{
  "norm_eps": 1e-06,
  "rope_fraction": 0.5,
  "bias": "none",
  "parallel_block": false,
  "init_std_down": 0.00411,
  "learning_rate": 0.00594,
  "lr_head": 0.00582,
  "train_tokens": 118500000
}
Each number is 128 + 32 x the weight over the matrix's rms, rounded and kept within 0 to 255. Layers, rows and columns count from 0. Numbers have three digits each.

# layer 4 MLP up, 384x96, rms 0.17, rows 160-225, columns 0-47
153186127101106136115167093119180125136150181104131130167123113102138170133103144118090156065101123079083123072136100163170081176069127099140114
112140168163136146173037152085071119132175092068144154102132156124104099113100141109135141122121136137180181078166115152103138138140174102105146
083156214094095109144089078150166107138152140180149161137130114149158133100189173097105167133129101175060172147149084127109082143144133161157122
128126142157105143125139115169146136136161160068142132117077141078126118077160123147130131123098152176139095092166158146161121097140122094173092
101078149136106148106182080103182048127146114060122130155104135158102119086153134154119171153139131093143109121091112126101176151137121179174162
134183170198091125172125126101081127071046133208110145119113230152139140155101093155159134162173139142152170148150131108128102118146072177118133
085193128178106147110116132148104111148139112224130207136068160122101138114090109114137122131078142113167106098175106123136133148113094164119134
108160134115115146080095133073162108147076131192113115093099170126181119072088110122139089147070150074092172154113097122111069066151141069187133
128129155182075119096125193041126163096139112125125157129104172184110170146132212064155164184148134111096155101064138097119113116074105134135111
165183125159133149087160146168149143110092130085082137084081131112158155112132079171152145163145136132130167124113140136070105112147100195118167
125165103128121131099082148137045179101197152116147117151121080128099156109158215090130196102164145115111101141136117127155148153164102119137125
099144134126111148084138132147081094096122094113137144121160146149191094118121180153173074128097144121157105115121168178089158085101107183093131
130155147151119046160086146149083151077117132134120151061108121094136089136185138092106175137123139140163133135106163137150158108148124150153172
074144181103149148169104104162097199129116126222123144085144158179095165131139143136114155143084157148137118127121078125163172059123149088153107
127129158118136045140141139183111156167148050162135104145165090146096146080068137141141181119068103119159199129148130130126111167138137123131121
140144180103066173082083141130162122151106148112137152117115097160129132149116126055143129094139115118139114159110138126169162115136165092135124
180162126165095177162104149141104051226093102228087121128111108140105133066102139169173149131143126139106130107155141126146121136201101187159105
145117130122057115098140151176113122098074147107133092140129100154090104080178164134155140133138139099108158192106112128137086117040099139134095
126158076196106143172180187033127107091126134046180150112104143156179115135148127118242147146157148106166110109163035106148061127111140132137133
158101133160084115152122152084121120128116123113104133181120147132082141157175110120118078187110101099169198091095071119072096072143145082094092
143086134123130084123136239155139150105122116110114112053134125136157107091134154163161152109105096113152105105114041126150116071159119148083055
161110165128105098154089132150107128076086109154142059162180126136036079102164100090128129123175111122202158103069166135170110072094091137114111
108138071160104082125054114131109106172102155105142150140094092193174136118124043127102164177087097093163139107204110114164102152077107098186081
105109161122046108154173082105136123155062157167076136193109148098085156128148114102186169147141121126107079155144134132086133110176134098143185
153138132167164174092118145070103142143110076095115119134097124064106097127164102131121149170100147089129122094114135155108166138120137177165122
147126164161190099120185121098138084121108068187155139119111114095087109097135139102146170147165059060156092063085102170167103138143142093105125
126128125135107123113133108087105088164121132148095155164105151156036106117110143138109155169111136129092144126086171146118166086152178120181156
100157203171187178077151079177107100181118116104121102131073109084117093130169154095155138057122126077091126069088120135141055113138132182164200
174128147150111133127130185126099166118136116141138124095117137130169115138112173064137156112141155085167083160094137068122090102114161122114134
132144173122113144152125070166065155104095128204154128156140148064178108110101113123138106136164108035167165145114109128183082133128125123134129
065142191181152103103108134125134124146142108104137138121164127151133131160137113063167143096134109150153165145082126113109099192150121130139141
164085153161098153141113129170094091086102103145068132105073112120101172148125067127151216127107073128061111116132149188114112171131171119098111
170105148090042111127138121145117162151103137135143147203092067040109175131209156121159073120101135083161139135186171219179164088161100149143109
126155158133124165104130094097103096117082147118123136192111112159101085111150102081096115146113059142197075120182126110144111104112139168121044
129134100152126197175079147115118151105115185143147162144132084135110159145141119114132074140122163124133095088112161157100119160109131180150121
146132143150116183107084152109147125089157088159107083149085167116153153064124111067151166154071130135117093105117100121077115137144119171148099
176128133134154180119106200145142132119139140120115131129165151142129134164173118133177137148099116121050064116097068083191089090063133159133111
137181180114081141197149170133133107138147072152092145140118137108113076122178196151153126108128131146129142089069148147150132151090105119104110
125166124134141143109170056144113142146122129185138229113121103114118167146115126120103133157137187144116136087124165103106059104118137164153124
088167152129138133096108082151069104109102089135157123120173140091166117110118141145190123114151119096125092121144117179168185163134108103127098
112200116086144129130113128156072150108144079101155124152074109091148111040184077085099160092087138151170154150121130171223145115169119115164144
081128195138114107054088141145127146125141150101053104070099106128111186162139145097103166169113060085165146122142102109126161154112168085112115
103151128151123177148107247046176130178167095100104119149176106144128104164154070135123128136137199093093145100077145092125113179059161162151082
157143134136149152079092114176077150116094123118184111131082105170145114122141105112097128095139058166162071109097128146178186191085160114158117
135181158142140122083136095152158144149172120143045149144172131151083122145202093109141179119110109151091076173134127079146117109159140134121176
174180127104137122140141101111104070129160100124156170127113091167143132083146165201153072116207129119102084100136093111140122115119105126148153
077130097109114094131124144119133161183142127143112095072182086085118117150148184097166147133156143117198134166138168181117113162156153182080070
123135112144103198187124120153157175162185061115077170107135102118098121089090102142092038113053132107154153092115126110103109209107169180162155
089145133132127136092126104172141141109088157127143168104130212109201077127127107140131148141103115103143129151176067116166077094131154140122107
074168116206117090112166102100151154109123125100125148110068134134086112118100114095149176116153135167114126162106070119146105090082131138145062
157162155140118165102094077110149141173126094177158149118179172153126091139094132088121171098120142087144095105147106162093112154140165157174106
142129107124132164123110203118112148088131156193093177167111153148095100105120138075114125102150105159129067092110148128146078169139128168136116
163120099103117109167060126102096173098088146151091180152135187171142135150125131123147105152144141081122095124178102110129178095186166120130119
112102116142163115162095113126110158122158029149132145150131109166170095099113128192192116097147088088161069153133144158111088047052147138150104
126105168146133065104136094098145136143178171090173144160110057060086115052134121157172075093130090079152156086192161110112108108169096160094132
160114127167094084134093049098126112134145117162074136132137157133160097107167111101107092148151112076119080140126186082137109060150147133166137
108137132167137161163092146103169147133167141072132135089141135098148160151115053157129097148154137106108076131168120141115159129126113153110139
114132139117083090137169175144123171160149120099133136129083067096106114123164159120070108116155121213103119122094141152146133089181128118118133
175152145116157101127137109110133124151092083134116118151120144092075094137169092113085118153048113171136208091114146186136120156099185163127186
154185170107113164102129097056165112131106186123127135167107086115152192088090074127171114159096126118142102110121058116122163129093177120123117
148169102112109133086127152122062172171122092105153147126129129158161107096141084169106164071113184102082124141098179113154093166127128108143122
116112136107165101078097127095152083135103162138125121163083074152167089054140117166129169137127163112090132075121088095179123136109138127111174
140172111077105161147132150153088089173113190138069160124125153147100108136169115101147153157120103153124134128126123195113133125155084164138082
092054136159072116201166121142119102132153073121119158128095087170136104132135123186131137147103100169141156123125136165165151103150134145123142
162162155126069146086169065097098073100131124092130118165147110071186104138086115161094128103146184121149136108134099179138175129147146148093136
167094163135103149120159081122144197074190055097081142124141122098201153134129078132070079131088091137099128144115143154118085150123137122092182
# layer 4 MLP down (transposed), 384x96, rms 0.0417, rows 160-225, columns 0-47
109122158122147109111121143133184150074109148156120148141122159114145109158169104180149103153109148097135101112182090071088039182110108110138099
112146186162120111129135111151173126097114145115163137134139158113130141117136151112124143130142189126071141163131173116127203094154119149055202
105152126109107156107167125147129094103147110092117121110066114115100108149139100112153171103230133113089082105184111120095109173057087138118136
112106093116123114132149144116132116132146149163149099130139154169128143089125177130113130106207154105092087164169173146103123147118115113174125
069172094105113142113147147087127115130178118119175128152152124191076152117097127184152138126133160137149131168108162062164142145131140092134126
129135192149097055137128131094087082125152177166145093140178118156162172141136174139091111032135150144170135098157129140197093153079112119134175
117154090111100154161098177188132147158093089113117164106135131172047049148094148168093120102142149176110145075158129135117140134108110092098161
113104108143183149118102126154127082130152133173152105179104118146135151138079109127127099144178034150072158110138099110090083126140151097167160
120175088107075127167061140133109041120083110147156097188149133165159121143139123102023098132222140124134125102075130075141126138095128092163125
136117135139165139133142125124082069090157090115107054163161108104107130115118050151203110131109173215190136132082216126180089115130137127133121
115066162119145162090053113120131095139096144136099113178160114136133162132200110128052143089112113101143165122114097179126130133106084130097164
188119102092155139104123156178084121099140098128152159156204129184095106054089120144155113105114141081147097109189131152133137099116103145105137
121126078127111117194145104126141092101096118107109121087125163120157135170133133111142141123156118169157063120125141178099088137152134130113134
103230172130119085102165135089071104125083146125065145163174143110154143144071106172099160115148120111121085092125088129170139135134136110122099
101168107197220104120129102149114109183138120122074145165102127116093138088135125186075152137136148148121088146114126120107117095092123114136149
097150131139104164121129166122151105135168189119143159093139123183109171208108131087136093090138092133104162156151200169113180048115091093148126
164125118118106158122129044111131090176068102176173092148147054079083093113073122133138146117122064141080146109107115139075111050119106149057089
134101113113144116149159089124095142105110135104124089075150122100162153114127124090120174152129166114092116118207102114112082119104142172099126
177126167133137123131169153159081172126112138142097111164115142075083075175119169087201106129128123147126175157129198129180139125142104073097110
169128180149128103175084114091108134102163187064156139093141130125082141075125155153112109107125109143132109146159096130111154106138164150168116
128132172140116150108131048138183092139132099148116119114156100133192100117172137154192096115092105138134128121165179174160117122090123150138057
180144154072127171118139175087165120144120160104123096140149146114114099090176081136136089110164153156140171204095170105166167080127109125090102
155144115138176132134124067126061116183144126108135192162106132209138116099112104096132140101226089135133137078116120121163127122045104120115084
053157126138127119090084117089077116176162142094130079111145206097158141156111098156128110200150053153119152137131076130177107127132099114068174
134133091124145131119074133082162104138131109147131073152162090105126215117172121074104124147119131127121093151190113122105143172073101095143133
141076179078183163132073127126111137129107104169136163162100131131079174098149141094076147167095155142121111141101154122203146104127180102094116
176120170121094057111148093093114117131084133116138111179081088152064109180113137127129121112121144156097209152101098185141187123191111104143142
121118148126173082093148165137098119126109111128104110135134104131123123161115111072126090130076170181124137145096158141128153108154159129169141
100174102074122128081097102142106097125156156169152164139091146116138158106124086132077118163181131145102167191116173135134098112165127069083175
075106129136139158173112068076117126082116113116120172118141132122139115118143116175124079140184146099109099156164173139145087092144057135104180
048097183148147121112118087119099139100124121130169126120098185139152147135108071083100179067095116121124141158111135156098122157152122100139105
131114126132087169087115110120106080130132141135136153068115115121119108132100094134163133093144070173116132124158173136109136159092093141132122
139116128117161131133113134123184093144123114141136135140181088039129132157176105073168108079099113181152139126182128171165127146089086115072125
103169122145132202190180159152108107088102167170142099135152096108145108122102171143126111151147139211171149148134138136145166095130143110106138
098161140105112134084120132198133040118083122099168161098083065087130100108100070070102151135144136133127130133143177136138112096172153102127153
104165146098130156095134171125114171131096116139219083166149138120109153135191075126109130131123170148101148121143098151097130112078058144098077
136182121068157165162096184119161060121110163154118113119112115126157152147134107196110131168114084143091136141069035056191119109146139082132115
115184076128097169187155088134168046112102101162141132169184125082133115108080113167190081125135091137129074083139078159090163091140175131099123
149099095072111098132123114140114110112141129132176127125120079137099131106091106154173094156167151150141132115164137169104044097155096084058129
175061083114115157128164092104078135177110040161086073101148174144147089112128125116123106171120143177139117070163180099181144104104055073111133
125073143102166223133119145142156152139102119096113106078125127111131105133046152138141092113145139138148142113142129118039179085124113134148153
065129171164154132110134126173128139154060157104104153077093110144086149153089185071132058100164121081079109122157128100122156134163130125138117
151093180110150084164121135104112079129164079152053150110147107159140164098153086139096126168142078147116147121143143154122148118022157079156118
149153104154091153188117138116156130098114103175153159096127128123130098156133140111164140147134086093143106088146080168163113151146133120086112
162143148144144141112075107101136035112131122109124116125095115140085096151126169200165103119144068191128115164124149113152122169117110098095172
072131059151105111119086202170090180162114131148137149132112164162120126116131079118130171104120107159132100117121121109100105156169173135092130
123130083084136142111085151088130172133148125132093102080167127127144109115066115150153136124206106182178143189155161128127180190166156121087128
109154123138124118130128033191160107048107109160066134068079059104071113157096093163127113166056182142122142077062092091096116141139077149076096
172141093179084110153027126155133174153122129105191115158121118180154200169112145141138125172087192104133121147104162102188102095151105103100108
116233130124107098153109107189161147125150083116125123099137140128106115107128103125103086071162176119123094121113068091160152063108125151146081
113206111117157095148134117145111083151134100123190123122165127131105081115105134112030160173160051118052138124201112165095165064195119139138127
111115199134157075114142170105157134106147108069134141244103144108091108098134140157092114133166152123121132117123142168150123152126114140121230
151132147190177126077169135145110099095132166169174127159095127106153169174140145115088163123086134060132114161074112115159113121116128118083114
082077126124171133137131092137115112120128150136168154145181115128101148118093072151186115109205154157185098149157151117140085123153057146115133
137180031133094104135101170145161171151151118117187117155085188132119138161149203116142139076171146163077131070121075141125127112162113163111132
134124128131113195064108145181135157151221118076161128176161154156113097070107161134100157137102136121192126166124086158120181112122169159112144
139101111107148134089133148120101160117122165191131127166164130187137076170112143131158118042197146127181196157089149116098106083141123156163117
184078107142147146193103150107132170097123134161124095079143130135090132126095143160084118128110126083077151168167145123138104125109192096105146
151108169103130153091103145047151113147108109139138157210130145126119057179116139174159073124088098163096191111123085167120132141105131124139155
150106130089109109168121131092130098138148136100112058122150089117100146141127141081093075103122145137113164146163117037121180121069129133145144
122141082121131136122109126094147082160161116129118137122086091212139148091177060150070157084158138169151129099068180090163097129105105117086119
105152145167114095105139131099134095110163099151127137105144129148154078128154151137083116119062121130105211133098147101139127139087178115210098
111133121191128146139108081162159102092136169083120163160166195093169100193111082103175168106144124122130208096105133172128126168153146132109176
142138129135166109124086091126126091111146144154147159187185106176125126155110091095143111158144115128120099167083220154155127133160222112151156
133156113166105081133138090138164097098149108130157121153105154139129105119147156163174097191186138078154155094137096159123156172132098137077144
083213137113162151150160160165155125103178158129189093111150138156140156128074144117127136121158137152159186158088156135117190103109130155131105